Weights of a small GPT-style language model, trained from scratch on English Wikipedia.
Architecture: LayerNorm before each block, rotary positions, biases, untied embeddings, normalized queries and keys, attention and MLP in parallel.
Each number is 200 + 40 x the weight over its row's rms, rounded and kept within 0 to 999. Layers, rows and columns count from 0. The size before them is the row's rms in percent of the matrix's.

# layer 7 MLP down (transposed), 640x160, rms 0.11, rows 490-533, columns 80-159
089,219,239,309,199,194,177,237,140,254,196,184,151,208,199,129,171,210,140,175,276,196,197,229,247,197,206,311,169,178,277,199,260,206,197,139,216,262,178,158,195,181,156,230,208,176,216,205,176,219,200,242,152,229,220,212,144,229,102,130,211,238,214,244,126,202,142,210,160,246,175,221,191,247,188,205,138,204,151,190,194
114,146,177,159,230,157,148,167,200,221,208,196,194,214,173,248,185,183,165,185,185,212,215,237,182,241,219,180,156,111,243,202,248,164,257,273,286,148,215,185,236,246,204,117,202,234,237,226,240,225,258,149,176,200,237,198,238,223,202,149,217,300,196,202,187,161,271,221,254,187,199,268,290,237,111,168,185,215,126,190,92
083,241,193,202,247,211,168,152,123,119,158,249,259,159,137,225,174,144,268,248,180,252,207,243,201,168,162,91,305,263,189,234,218,277,259,204,205,224,230,226,228,173,133,180,149,207,142,198,191,169,195,220,201,157,196,166,282,266,205,126,250,188,235,226,194,183,155,151,151,224,229,207,197,177,179,243,154,252,201,206,218
121,231,212,182,138,223,207,233,224,218,158,240,212,154,248,209,115,221,232,191,150,196,153,182,224,234,236,186,251,204,138,155,193,202,228,237,256,175,200,233,150,231,214,157,156,260,275,190,216,209,176,192,204,212,219,240,241,170,214,223,143,167,188,245,156,181,247,166,244,256,174,142,151,167,198,196,141,235,234,161,254
113,145,146,199,165,203,168,139,199,146,184,168,235,231,280,155,237,152,204,190,212,224,153,213,222,276,247,217,164,236,239,166,238,164,200,249,194,157,240,160,254,176,219,234,183,192,141,220,204,248,199,228,149,183,184,265,116,245,220,190,232,181,179,109,257,234,282,231,121,215,229,231,197,201,187,224,236,134,203,164,128
100,190,157,201,203,146,130,216,247,109,254,227,253,187,178,233,232,172,168,214,202,165,205,197,171,140,164,230,225,198,237,132,216,224,223,197,226,176,108,244,174,237,155,229,102,134,189,196,216,251,184,142,270,169,174,173,262,230,219,156,245,239,126,223,171,239,188,281,176,223,185,204,161,225,212,279,218,257,166,213,229
090,209,255,245,161,149,253,172,212,159,215,142,203,265,172,210,169,201,205,196,225,186,213,161,139,230,201,232,193,229,199,151,236,192,189,241,202,207,149,167,173,221,260,174,228,227,256,205,213,265,286,112,223,158,183,193,202,146,138,195,182,174,209,207,199,175,143,224,228,247,235,224,233,210,203,151,198,199,177,221,166
108,216,198,262,189,184,233,126,211,132,156,248,206,188,165,232,249,149,234,226,226,177,221,168,235,269,211,225,164,155,258,232,170,254,170,227,191,252,255,236,261,206,191,245,176,182,183,156,242,246,205,236,161,177,200,189,145,171,189,240,221,217,172,213,154,218,204,240,177,268,192,210,205,249,173,177,210,214,179,230,247
086,265,200,211,197,219,233,122,177,267,244,158,195,211,171,212,259,184,121,212,230,242,224,239,180,170,165,200,191,207,215,195,238,221,253,184,214,194,173,177,229,205,107,126,190,181,337,240,173,220,207,202,239,216,224,220,176,230,198,198,136,203,271,212,185,200,187,238,141,235,284,185,164,238,170,166,262,209,194,152,212
107,202,148,217,145,220,208,198,187,170,271,172,204,211,206,200,233,211,240,212,228,252,205,247,161,161,122,203,165,217,179,212,206,186,227,187,224,172,179,186,173,307,210,258,214,124,225,175,169,183,142,209,189,248,164,145,226,132,239,228,181,246,213,245,153,165,224,214,287,209,221,224,198,267,231,155,238,125,238,223,210
128,192,256,178,226,284,140,146,201,177,166,245,116,186,162,188,161,165,263,239,196,169,147,160,222,218,148,175,182,227,242,204,216,158,234,229,225,189,249,241,149,161,254,152,196,214,128,157,182,282,236,288,113,274,170,193,197,124,150,161,185,188,229,159,247,210,188,239,213,161,243,264,194,213,202,188,153,121,117,211,217
093,173,139,144,224,194,247,140,237,184,157,184,218,191,282,200,299,135,224,192,230,226,224,158,209,209,201,238,187,265,206,166,193,221,216,177,167,223,164,195,197,166,202,210,160,186,228,178,212,204,221,260,211,116,166,253,172,211,233,69,250,224,214,218,176,281,173,192,192,270,155,256,212,186,196,129,160,204,228,231,162
104,149,240,177,168,211,129,248,204,209,186,228,163,265,182,200,211,249,160,121,227,199,225,240,243,263,191,168,165,226,197,239,240,240,224,123,240,239,157,181,231,169,232,257,210,184,216,123,123,190,186,214,164,183,157,141,218,188,184,150,146,233,189,202,149,241,178,213,129,249,200,225,226,199,229,222,255,221,197,128,125
103,200,141,227,216,227,251,172,143,193,280,187,181,111,221,218,208,228,203,176,202,211,166,195,201,186,200,167,148,181,231,149,211,161,251,267,253,148,193,182,208,240,186,193,193,173,186,205,170,179,164,229,182,260,173,172,173,176,225,107,226,205,173,188,212,181,196,211,216,158,217,170,246,161,189,165,243,228,120,103,217
080,249,131,148,159,229,233,228,288,149,215,192,224,221,236,149,226,201,202,106,154,190,186,258,166,256,274,224,233,176,203,151,193,153,199,210,217,179,254,192,197,186,155,221,221,228,123,287,201,153,211,175,175,187,278,148,173,123,205,227,194,272,225,182,104,190,248,210,188,196,211,167,203,229,283,247,127,179,195,221,212
109,158,258,217,209,251,208,217,235,239,163,237,256,183,198,200,186,258,195,243,232,185,193,201,206,179,135,202,255,239,174,127,276,194,206,169,152,74,131,216,170,191,191,145,141,166,190,212,253,261,167,229,214,254,216,139,159,198,198,160,212,111,167,210,217,256,137,245,227,194,215,155,235,234,210,160,168,191,197,102,287
113,215,197,209,219,245,263,239,202,141,235,244,190,213,222,204,208,304,238,188,189,220,186,219,180,213,176,146,247,191,203,238,226,240,180,213,254,208,148,213,265,232,288,115,170,217,155,170,121,153,222,195,208,151,206,127,131,175,203,222,166,196,137,153,218,111,220,147,155,141,188,209,142,188,236,247,212,144,248,221,228
082,174,235,220,239,159,253,177,261,166,232,190,195,219,202,184,206,190,185,251,223,209,233,224,273,224,180,172,192,254,95,277,193,197,266,226,194,178,80,149,285,192,195,194,191,224,174,193,184,173,203,227,215,179,148,193,246,156,204,228,196,155,204,177,240,176,193,152,126,160,267,145,199,199,176,148,197,219,197,200,238
117,237,194,155,150,222,194,161,244,229,175,175,152,199,224,231,210,208,160,245,239,209,247,204,191,120,199,165,200,183,256,134,161,238,295,258,185,124,179,195,196,198,232,220,286,219,183,137,106,169,137,211,144,198,228,294,198,173,212,177,198,238,103,279,220,232,195,231,178,256,240,173,248,189,186,165,167,213,218,180,205
105,148,172,249,165,190,244,158,195,173,193,204,153,191,257,174,207,165,208,237,216,180,262,245,239,226,183,238,203,199,253,164,175,144,146,124,200,254,261,221,235,194,168,191,207,221,239,193,232,299,227,232,194,232,232,133,170,235,247,197,205,210,220,109,138,84,255,137,236,180,223,207,205,165,164,227,208,189,171,208,247
114,194,170,196,209,220,289,145,131,129,204,196,197,186,270,206,161,169,147,250,200,229,272,276,210,174,207,225,112,232,186,218,210,223,236,198,230,129,208,176,190,123,201,196,201,257,184,223,187,196,240,122,165,193,200,180,214,204,183,195,121,176,225,200,237,202,225,178,237,163,245,202,179,236,206,197,257,224,221,194,194
101,188,177,216,154,216,195,246,214,264,208,174,228,186,200,150,188,162,234,193,164,240,169,207,221,178,225,221,274,168,144,165,282,226,216,181,200,162,173,213,176,218,189,206,213,219,259,208,197,119,148,155,201,182,204,267,214,200,235,206,196,229,174,107,211,176,180,182,257,216,179,175,165,203,133,276,182,232,280,137,100
082,187,289,230,144,119,170,237,226,239,159,184,189,217,229,167,178,181,212,150,155,178,152,144,175,263,239,191,206,227,256,173,267,258,223,159,243,216,274,177,165,225,164,199,162,173,263,191,122,183,185,219,237,183,183,202,198,206,175,187,261,238,282,228,234,195,197,220,188,115,176,146,196,230,218,257,240,242,180,204,159
109,215,166,171,175,165,125,228,265,221,190,225,150,217,168,170,244,201,239,132,199,206,265,267,197,300,176,210,261,203,158,172,197,243,208,170,173,229,243,230,237,218,221,233,244,160,184,176,132,173,181,221,167,204,148,259,256,263,247,244,167,184,184,194,236,218,186,169,147,239,184,210,213,141,183,170,166,151,220,186,179
098,223,168,90,195,209,246,129,164,167,189,187,226,246,216,183,199,208,246,198,145,263,208,192,202,186,211,182,224,224,165,173,219,170,246,220,199,253,247,235,251,172,138,200,170,248,267,151,166,209,184,226,177,228,159,185,258,256,195,142,214,160,154,177,189,231,227,157,200,191,196,181,216,211,172,249,150,320,246,218,199
095,215,225,217,145,206,201,216,208,268,171,255,273,172,209,226,168,236,234,156,213,176,293,157,200,217,213,271,222,200,205,218,239,157,172,194,234,228,215,215,154,233,253,146,221,136,238,189,222,211,244,224,205,226,218,185,225,201,216,202,254,257,114,181,223,205,205,209,229,174,214,188,166,189,110,213,220,307,157,207,183
095,183,167,140,228,207,260,154,104,155,189,202,196,198,215,153,251,135,178,230,167,150,178,276,199,217,213,210,200,217,240,204,174,178,206,243,145,287,204,218,216,194,137,215,208,208,161,182,151,197,282,218,193,189,158,253,159,240,211,228,135,257,233,169,157,216,174,149,184,200,270,173,204,264,271,224,244,197,230,158,235
100,177,223,232,190,164,216,184,210,200,173,153,185,235,200,193,223,201,212,219,184,241,200,164,178,236,169,179,175,198,174,185,181,211,201,192,252,207,248,200,218,153,244,181,194,189,434,256,216,263,161,189,232,217,203,181,233,201,184,244,220,182,177,221,219,218,175,233,157,209,171,204,215,221,174,244,220,389,260,183,230
092,210,229,187,186,177,180,183,166,182,180,236,148,155,174,145,175,188,154,193,173,253,208,201,229,180,218,226,194,208,236,212,216,218,232,210,208,272,161,220,196,189,168,130,221,141,194,90,189,170,287,191,188,166,169,154,186,62,207,198,189,255,284,213,193,187,155,269,253,297,187,218,116,280,245,217,174,142,174,143,210
110,166,234,219,184,181,250,206,176,170,175,244,144,243,131,200,161,208,127,203,195,199,215,222,232,140,177,249,202,124,245,118,245,184,213,141,175,234,169,244,168,241,197,253,217,167,181,213,203,221,167,261,187,196,225,251,209,306,131,289,147,207,188,168,182,273,235,228,192,244,166,163,196,158,184,217,189,202,257,203,107
113,133,278,181,199,177,210,237,141,205,160,175,133,158,185,216,144,208,276,239,202,237,177,209,175,166,219,222,180,172,236,196,157,144,161,200,192,221,245,227,209,253,174,225,148,122,125,209,194,201,235,185,260,131,247,217,232,184,172,190,228,212,185,211,189,272,206,171,218,225,264,212,263,162,153,167,231,139,212,246,245
082,215,157,200,223,193,197,205,210,225,133,279,114,206,134,188,191,245,195,175,240,205,216,197,191,165,172,168,153,214,136,241,159,158,161,178,279,165,211,171,233,192,221,191,246,177,187,191,210,181,232,280,252,195,151,208,232,221,145,239,169,201,191,169,288,149,205,158,239,192,148,266,204,208,178,146,177,124,156,209,186
124,206,183,134,142,193,219,182,171,212,154,208,176,213,196,177,140,176,204,212,194,195,255,154,263,205,207,139,185,228,206,222,188,159,207,240,191,253,201,176,292,207,204,180,170,235,199,202,203,150,214,218,197,143,250,248,203,241,260,174,138,281,133,200,168,156,183,229,221,300,257,172,236,173,102,194,254,224,222,285,157
117,152,212,224,160,149,230,231,208,191,182,234,230,231,156,252,238,98,204,195,207,230,174,175,93,201,229,240,251,191,109,247,133,185,192,195,151,254,189,171,177,197,233,209,185,210,179,188,160,159,138,275,290,179,179,236,258,177,247,156,171,249,214,153,215,191,225,238,239,275,216,153,265,138,170,204,179,217,169,175,198
095,168,183,182,209,157,170,242,111,250,204,198,216,192,188,227,211,142,236,152,93,167,210,133,256,220,232,180,210,232,200,196,215,223,193,274,166,307,232,132,171,207,164,301,240,224,157,202,185,160,235,181,185,208,215,199,146,166,219,170,106,251,230,262,221,168,176,272,134,218,245,192,191,225,204,267,141,187,234,183,199
101,156,263,274,190,151,195,223,212,219,198,192,162,255,212,232,221,207,214,202,167,236,214,73,184,198,227,210,247,267,213,256,201,178,141,192,208,217,178,152,199,127,167,148,194,258,200,236,254,199,264,128,122,200,224,164,204,151,118,206,168,198,239,170,226,222,153,191,216,177,154,291,234,216,217,240,258,255,198,227,186
103,261,189,235,172,155,179,200,169,195,259,238,181,192,210,274,246,198,241,144,227,241,134,226,194,201,142,80,231,235,161,204,194,236,197,226,169,193,184,209,246,268,138,142,256,248,201,179,146,193,212,163,167,242,223,177,250,134,232,234,205,253,212,284,150,186,244,155,178,190,158,189,120,156,152,220,254,88,194,162,230
104,195,209,228,171,290,217,156,208,166,160,236,253,175,265,219,155,175,245,199,203,263,235,204,179,218,197,198,249,222,258,170,186,205,272,206,227,165,194,260,173,122,258,118,152,128,177,180,217,203,152,185,165,204,204,141,184,161,159,267,207,223,148,184,151,223,235,147,177,270,200,246,203,287,317,234,183,185,135,200,280
089,172,163,205,182,199,163,264,125,221,284,180,231,235,236,203,189,269,166,166,163,184,181,182,276,212,252,143,167,162,183,199,127,125,197,206,90,232,208,227,235,190,216,81,162,226,184,185,223,226,222,293,241,189,176,220,204,193,186,194,199,184,238,147,176,141,171,134,200,226,216,133,193,150,186,203,186,190,228,182,302
104,144,208,270,240,146,169,244,189,138,209,249,188,217,191,272,229,152,204,109,216,161,169,185,241,158,210,168,171,193,188,142,210,224,169,147,242,203,196,212,158,229,220,186,268,228,266,162,225,203,228,183,162,206,206,181,191,210,188,243,226,182,163,234,216,194,200,254,231,151,112,175,223,178,207,151,224,191,186,181,199
093,161,211,243,245,188,139,141,173,158,192,198,186,231,229,234,190,200,162,150,139,212,273,201,203,233,233,200,184,102,247,210,154,148,223,195,130,262,195,268,252,218,212,202,131,185,134,202,140,262,258,189,133,173,187,143,240,179,177,238,269,165,221,226,249,141,254,258,211,185,153,202,220,267,161,199,192,185,243,162,260
093,255,183,209,192,157,193,217,204,160,246,173,170,211,206,180,205,149,153,176,155,174,200,197,209,191,307,191,167,149,185,180,180,193,219,250,170,248,248,205,252,171,193,234,282,268,418,189,212,203,172,231,193,220,205,233,257,151,179,227,180,231,209,229,180,244,235,199,200,241,184,172,230,233,197,173,213,334,181,212,204
085,140,175,221,187,212,181,186,237,204,146,224,124,184,249,204,220,155,238,269,152,198,218,207,197,242,191,128,218,152,149,183,274,201,286,156,268,185,124,149,169,176,185,215,194,224,160,270,311,193,159,236,198,105,190,180,180,168,210,197,200,166,238,169,200,186,156,191,195,121,173,207,238,166,248,184,126,210,237,188,210
085,143,152,242,192,188,243,215,162,222,177,188,147,280,250,136,167,249,222,156,250,204,235,190,280,135,234,210,134,242,190,165,292,206,149,174,246,186,136,241,185,138,234,230,185,182,129,219,221,196,218,260,183,217,219,105,164,143,205,270,202,255,170,192,152,208,181,218,178,189,150,124,202,223,232,141,180,155,182,159,176
# layer 7 MLP up, 640x160, rms 0.122, rows 491-534, columns 80-159
106,173,160,173,208,115,221,255,195,209,143,175,265,222,174,245,174,271,232,163,166,182,214,245,203,140,241,184,257,163,173,219,198,169,271,203,178,146,216,199,201,136,245,173,193,108,140,203,154,304,178,222,261,165,126,206,155,210,197,229,130,183,267,205,191,173,196,214,124,275,198,142,196,240,198,191,195,190,158,123,249
091,167,201,241,172,235,236,189,241,232,186,169,165,224,248,203,157,220,149,192,240,132,202,135,212,236,224,341,159,111,168,177,115,118,176,152,180,158,196,188,185,200,206,253,223,214,207,165,154,215,208,194,283,229,234,195,158,164,264,247,139,204,208,151,127,227,260,266,151,173,197,172,218,196,173,141,224,214,152,175,267
107,223,227,199,140,179,204,179,190,218,249,200,212,230,154,195,175,193,216,277,230,237,153,212,195,101,212,200,204,206,189,250,148,234,182,160,194,185,230,195,300,177,261,205,189,234,150,177,127,244,154,249,184,115,204,239,207,142,240,285,234,200,182,167,215,175,248,213,110,201,207,245,209,221,139,162,166,196,141,136,175
108,195,193,226,237,203,226,218,197,191,228,157,160,167,161,208,141,126,258,186,164,212,194,195,177,165,155,298,260,176,128,170,156,174,180,127,247,137,135,161,255,157,196,142,238,176,217,190,198,152,256,194,159,204,197,154,213,186,212,194,232,171,275,206,190,262,231,207,194,197,227,242,190,169,287,176,214,212,116,187,177
103,218,276,226,244,195,190,258,194,248,131,101,183,244,114,183,209,234,190,157,254,260,128,216,162,178,161,207,168,157,120,164,227,201,213,224,187,255,221,182,226,239,188,230,117,210,188,189,141,193,180,162,197,185,207,170,147,128,208,152,197,99,236,152,190,239,223,170,217,201,183,192,193,216,285,164,173,194,272,261,179
093,179,182,134,138,177,164,127,157,153,107,241,283,147,212,247,174,144,181,230,215,170,253,163,208,194,147,196,212,226,192,161,218,212,181,207,207,201,209,188,232,191,237,223,165,143,169,197,156,207,163,235,158,195,178,200,280,222,190,208,182,233,241,204,248,136,195,264,220,137,214,203,193,195,143,196,135,209,229,186,224
108,197,245,232,181,213,230,193,148,172,205,192,184,194,173,130,170,108,254,271,191,194,207,194,174,140,202,209,222,208,121,209,195,154,213,148,246,169,193,179,210,160,143,166,261,230,160,205,301,198,227,198,219,161,196,205,155,205,223,164,168,168,207,173,227,210,261,245,165,159,219,119,129,158,174,161,192,154,220,269,174
089,171,166,190,227,163,200,230,190,139,182,267,197,130,189,158,159,182,237,265,201,114,147,189,125,187,267,198,237,193,160,261,254,184,199,178,239,162,228,142,172,183,239,205,231,115,179,187,206,199,197,225,181,177,200,231,233,131,224,152,241,221,166,185,178,222,130,198,216,186,151,251,269,225,257,222,155,219,198,227,207
108,124,232,200,301,139,133,204,234,178,154,123,230,211,183,221,175,213,193,201,280,156,207,250,199,180,191,219,188,241,190,190,225,200,174,209,264,182,243,165,266,165,217,203,152,180,181,222,186,281,237,239,217,182,245,202,152,180,190,183,174,160,149,153,175,160,211,168,184,161,254,230,211,185,142,185,204,209,127,216,158
105,185,177,161,189,230,170,182,212,145,235,204,125,189,182,177,194,188,240,240,190,156,159,205,250,201,248,267,172,170,141,161,252,176,183,157,252,209,178,180,154,193,229,172,237,207,172,225,169,259,170,291,215,137,103,230,178,228,194,234,189,137,226,197,183,233,193,251,108,185,183,245,182,131,140,162,199,173,189,165,200
102,187,183,193,199,272,150,166,238,183,182,218,167,297,161,212,179,211,231,285,206,139,252,173,182,212,230,206,177,119,131,206,199,137,216,231,220,149,223,177,295,157,193,173,295,135,199,217,164,222,261,198,194,215,174,183,253,174,244,302,189,203,251,182,202,211,210,191,178,121,128,220,210,200,241,194,266,179,99,208,212
106,240,207,243,225,294,221,206,123,233,186,188,122,262,125,227,160,230,168,188,227,159,240,187,235,157,143,312,126,175,131,188,181,122,134,172,199,247,219,176,180,167,267,230,182,149,164,177,207,207,156,199,227,187,253,117,237,193,233,162,170,244,282,159,229,285,219,179,250,215,223,189,183,245,172,151,234,176,183,164,201
103,104,269,158,136,194,132,232,228,214,175,206,192,224,181,230,161,198,240,215,215,270,141,227,155,223,198,144,212,93,221,199,184,196,273,144,220,216,195,190,177,203,189,181,179,162,156,191,209,219,183,252,193,185,244,167,151,208,209,176,172,222,154,178,205,205,226,252,147,142,258,254,241,226,212,222,172,204,195,190,90
083,185,321,278,292,183,249,168,125,247,217,260,173,141,169,233,188,174,174,260,206,201,220,135,221,162,196,237,167,228,203,191,186,242,215,142,161,211,147,147,268,209,241,186,212,162,215,134,171,257,183,145,178,217,160,238,175,232,185,173,212,172,188,192,246,195,167,182,197,166,212,273,162,201,126,218,207,230,163,154,221
109,185,165,137,211,195,204,171,183,218,162,245,135,204,187,216,182,206,220,158,227,169,161,228,244,170,133,252,154,219,156,185,233,140,271,207,273,167,202,162,248,167,228,186,196,206,196,281,230,239,218,192,170,235,170,164,177,196,169,177,182,216,225,118,170,269,203,201,209,129,250,248,252,173,180,195,206,188,183,187,199
111,225,176,189,273,247,142,172,132,175,197,172,132,250,238,148,155,223,231,204,215,198,229,203,205,98,224,214,170,202,213,145,229,172,190,120,182,208,176,213,180,171,221,195,238,135,97,215,243,202,118,234,214,178,234,143,251,166,194,155,238,236,295,243,170,235,276,246,175,164,228,181,234,179,199,129,179,174,254,172,177
088,198,168,245,188,190,260,182,143,139,167,212,190,185,168,170,198,271,213,195,223,222,218,193,189,103,285,240,235,181,178,148,263,213,203,190,220,246,267,220,153,206,168,218,231,165,163,196,244,207,172,145,265,187,235,201,243,152,205,110,270,178,200,190,153,195,221,261,206,156,228,186,210,180,150,148,205,153,129,180,223
116,240,164,238,238,229,209,148,164,201,232,131,203,206,156,249,144,188,222,190,238,206,215,212,237,224,211,234,246,163,202,232,157,163,189,181,217,184,176,186,218,154,203,128,203,174,110,240,288,263,216,193,266,190,148,245,190,213,204,194,133,111,258,229,223,184,165,199,170,202,272,140,256,148,147,134,288,137,165,183,149
101,245,287,222,206,149,262,223,195,137,245,202,139,162,178,195,199,197,183,197,248,209,181,245,283,189,260,251,182,199,145,197,208,149,227,133,234,152,211,154,199,187,208,212,190,164,126,218,189,183,151,203,300,237,207,275,207,221,210,174,131,218,237,230,217,234,173,257,175,167,223,159,218,217,80,219,217,215,162,199,116
114,172,185,330,193,169,186,241,246,230,169,174,210,239,113,201,132,172,236,191,212,266,260,233,159,228,108,223,175,149,170,192,228,169,130,242,190,258,294,248,163,178,230,223,242,119,173,162,217,206,224,190,174,195,181,233,191,199,232,216,158,249,225,202,250,176,241,254,125,212,233,203,215,195,201,151,243,183,170,145,199
103,176,178,234,255,148,236,204,173,144,173,127,256,249,190,224,174,156,159,227,192,183,156,162,222,249,206,251,189,189,108,219,172,193,156,223,284,195,180,117,186,105,235,238,165,194,156,158,166,221,260,215,228,232,211,255,236,186,243,178,166,191,231,212,209,209,222,251,201,154,182,215,200,198,122,205,215,140,148,253,154
086,237,153,160,223,239,238,207,152,144,185,253,239,221,209,235,181,213,160,202,265,197,215,145,180,223,180,232,165,212,134,224,133,160,165,187,235,147,112,229,273,185,179,199,236,190,233,128,226,230,215,238,168,195,196,243,223,187,218,266,152,194,152,159,126,156,212,181,254,196,220,232,223,183,165,188,175,237,187,192,240
109,159,133,218,272,123,164,272,219,251,169,197,196,230,191,168,129,124,142,201,267,236,198,214,153,255,190,156,207,195,187,159,215,220,151,181,199,178,260,138,262,101,265,174,191,140,152,200,150,203,253,201,202,240,212,190,176,168,231,151,236,184,207,169,189,215,233,241,198,180,182,198,195,195,212,158,255,123,187,204,165
100,144,352,246,129,167,163,179,250,262,155,173,225,195,194,218,223,174,211,234,268,172,190,214,255,171,144,165,257,153,193,184,165,164,183,126,211,241,283,165,217,192,224,197,188,210,202,218,254,209,177,218,236,147,243,197,147,199,248,235,189,159,233,249,177,236,234,249,148,241,143,208,190,179,105,217,214,164,197,218,166
098,238,180,257,187,201,133,148,165,246,247,142,256,211,151,175,98,118,232,148,187,176,194,254,142,226,183,289,207,202,145,210,181,173,279,171,238,161,212,134,182,177,231,224,146,189,177,246,148,220,234,141,267,171,228,199,185,188,235,127,184,157,264,235,122,190,245,176,222,199,227,257,232,204,196,160,283,187,211,133,230
100,264,216,199,181,201,81,207,221,232,177,222,198,196,197,234,162,283,228,230,210,259,253,214,204,190,230,223,218,193,192,106,252,216,224,81,206,144,206,179,124,229,233,165,162,118,194,215,198,234,192,230,281,124,188,173,210,160,242,243,278,233,174,239,161,133,314,236,123,174,182,190,165,181,203,211,171,231,224,164,205
096,177,185,220,207,167,246,200,195,205,142,206,262,175,213,219,238,170,214,124,161,212,152,193,246,216,206,193,154,198,141,203,96,187,207,164,189,253,197,136,241,161,219,152,184,156,188,130,209,278,163,152,216,182,203,227,181,174,218,262,146,173,234,190,177,201,224,237,185,181,220,182,158,219,166,273,141,212,142,272,221
097,184,255,196,196,209,167,191,207,214,152,201,247,185,228,185,204,204,236,257,181,163,220,203,258,160,190,226,223,250,232,220,181,166,162,181,235,115,293,207,253,142,172,218,147,132,198,250,238,252,159,272,177,208,188,212,128,256,198,221,135,156,244,231,145,221,274,186,144,265,250,176,292,235,202,195,287,221,202,265,183
114,197,181,249,158,206,143,184,190,209,190,191,224,190,148,294,117,222,216,200,230,168,223,235,156,232,230,221,242,171,88,207,244,208,238,224,219,169,171,207,257,161,256,140,185,129,149,205,178,259,207,217,190,228,213,229,188,197,218,143,190,145,218,198,269,223,216,114,193,156,250,259,272,223,195,156,213,137,85,221,213
099,127,161,283,80,170,167,205,194,262,236,201,160,198,186,248,179,215,300,200,180,158,165,225,156,147,233,249,240,179,186,157,233,162,209,186,236,124,240,185,180,191,210,198,117,170,205,270,184,233,210,243,242,159,219,222,218,140,162,232,180,221,255,150,240,272,197,215,167,175,197,103,200,140,202,186,210,184,179,136,191
091,155,252,236,167,186,149,161,160,142,230,147,211,222,220,158,214,251,234,308,166,194,221,128,175,143,143,241,244,251,212,221,209,271,211,237,213,133,190,246,237,247,160,185,181,220,229,192,199,245,201,201,191,184,213,190,133,188,228,186,140,125,224,266,168,217,255,288,152,200,192,136,187,258,263,212,236,230,183,182,166
115,86,213,237,168,197,188,230,206,231,261,176,230,217,166,196,164,186,254,137,190,148,258,190,103,187,206,223,247,232,177,176,232,173,215,198,219,230,235,200,203,182,173,196,258,203,138,184,126,154,187,251,192,188,276,167,206,144,257,247,177,222,236,202,179,275,239,158,185,198,256,229,266,165,252,199,277,165,180,236,239
092,155,198,265,192,152,213,293,197,192,207,221,179,238,180,227,159,183,239,167,231,216,215,273,216,197,166,213,249,110,126,282,183,149,161,182,207,198,192,150,176,192,204,181,134,181,142,215,180,215,162,224,239,145,217,248,181,148,254,174,84,149,160,225,187,222,188,197,279,141,186,201,258,183,158,145,237,187,124,211,191
102,225,239,244,145,255,187,197,211,194,118,251,208,230,170,171,213,205,163,238,247,188,268,197,207,192,227,268,167,239,179,165,208,225,202,121,183,160,194,243,171,158,187,262,250,168,168,187,167,157,192,265,231,220,182,269,251,166,238,261,232,155,210,122,234,233,194,285,170,247,219,205,128,237,112,190,183,222,189,230,163
108,219,239,167,226,194,233,139,198,303,146,179,149,179,168,204,155,146,181,234,193,220,200,248,235,196,233,212,117,172,180,205,237,173,238,143,233,101,253,227,222,177,215,233,235,192,198,244,224,226,190,251,228,226,253,227,221,147,282,204,185,191,219,158,226,259,220,139,176,219,248,132,236,172,143,180,198,186,200,152,165
105,192,250,217,216,132,167,205,219,191,152,270,181,231,161,251,223,183,253,246,162,195,240,226,219,120,239,204,225,148,165,181,160,211,169,135,250,222,186,220,146,214,235,198,184,151,196,216,226,260,205,320,209,165,195,240,171,154,215,213,238,213,191,187,182,208,297,161,160,128,123,181,276,180,165,187,235,169,139,184,168
106,165,227,237,235,113,137,198,175,251,195,189,187,238,184,240,233,231,201,172,298,203,163,250,193,129,163,198,146,128,149,173,206,131,182,224,210,192,187,262,221,170,231,196,226,187,178,199,176,218,180,210,202,164,185,217,199,148,205,224,247,250,205,268,246,247,231,141,169,136,265,179,284,213,105,199,255,188,103,230,205
096,239,241,239,192,115,237,159,161,260,262,189,108,228,230,207,193,168,248,182,221,271,162,180,209,209,240,297,172,159,226,127,172,186,232,155,208,123,208,162,149,135,197,222,165,195,179,178,263,267,170,187,183,198,251,219,174,183,302,218,238,142,201,198,174,195,248,264,249,188,214,188,193,224,158,112,216,189,193,204,181
108,191,288,180,224,200,184,173,175,207,187,239,164,194,181,241,151,140,170,215,213,284,198,184,281,239,197,269,178,182,136,203,167,230,186,128,220,151,211,190,208,236,217,256,267,202,189,236,191,310,146,169,244,178,178,260,192,152,299,213,176,245,216,193,228,239,207,253,123,212,177,209,152,176,214,209,241,178,226,216,195
099,254,131,184,185,206,230,147,226,240,158,187,189,221,194,211,221,175,209,190,155,220,155,244,234,149,220,269,260,189,174,232,240,208,165,166,285,237,247,159,192,235,206,245,267,208,207,262,289,202,198,200,261,204,205,232,165,126,202,192,152,166,203,140,154,259,187,200,170,195,301,268,193,154,140,160,212,158,200,212,220
103,227,209,144,218,196,150,201,234,262,110,244,206,151,188,189,205,209,286,232,205,220,212,165,192,273,120,184,208,276,167,203,187,144,187,169,200,182,212,197,256,182,189,152,139,146,197,227,228,229,202,171,181,178,176,251,115,197,244,194,228,217,241,153,172,210,224,155,227,208,144,229,125,121,167,154,124,158,181,257,191
090,258,244,202,202,237,178,205,165,170,235,195,275,263,140,245,211,229,157,178,202,154,151,192,225,148,222,282,144,198,179,204,179,190,118,211,155,150,200,241,194,171,156,198,142,141,209,165,236,249,224,157,176,236,217,198,257,149,193,98,181,174,287,219,280,198,271,210,227,184,224,250,208,222,163,255,301,239,155,217,201
091,256,268,209,237,106,199,155,165,180,191,222,253,191,198,177,222,153,208,245,232,226,190,205,194,231,184,202,148,158,169,253,133,233,183,216,183,250,251,210,187,172,166,269,237,223,169,218,190,290,160,193,259,210,138,261,217,262,253,187,161,123,215,222,188,179,246,198,148,231,197,225,200,204,188,210,187,211,192,256,170
095,168,181,180,153,177,227,132,225,148,177,185,231,206,218,204,177,183,260,218,238,108,210,234,176,211,170,194,178,207,164,182,257,131,156,207,192,217,212,197,219,200,145,184,189,141,172,276,200,172,182,190,188,255,175,162,200,124,224,189,151,222,287,192,208,255,279,178,204,198,211,165,218,182,228,219,172,228,178,195,183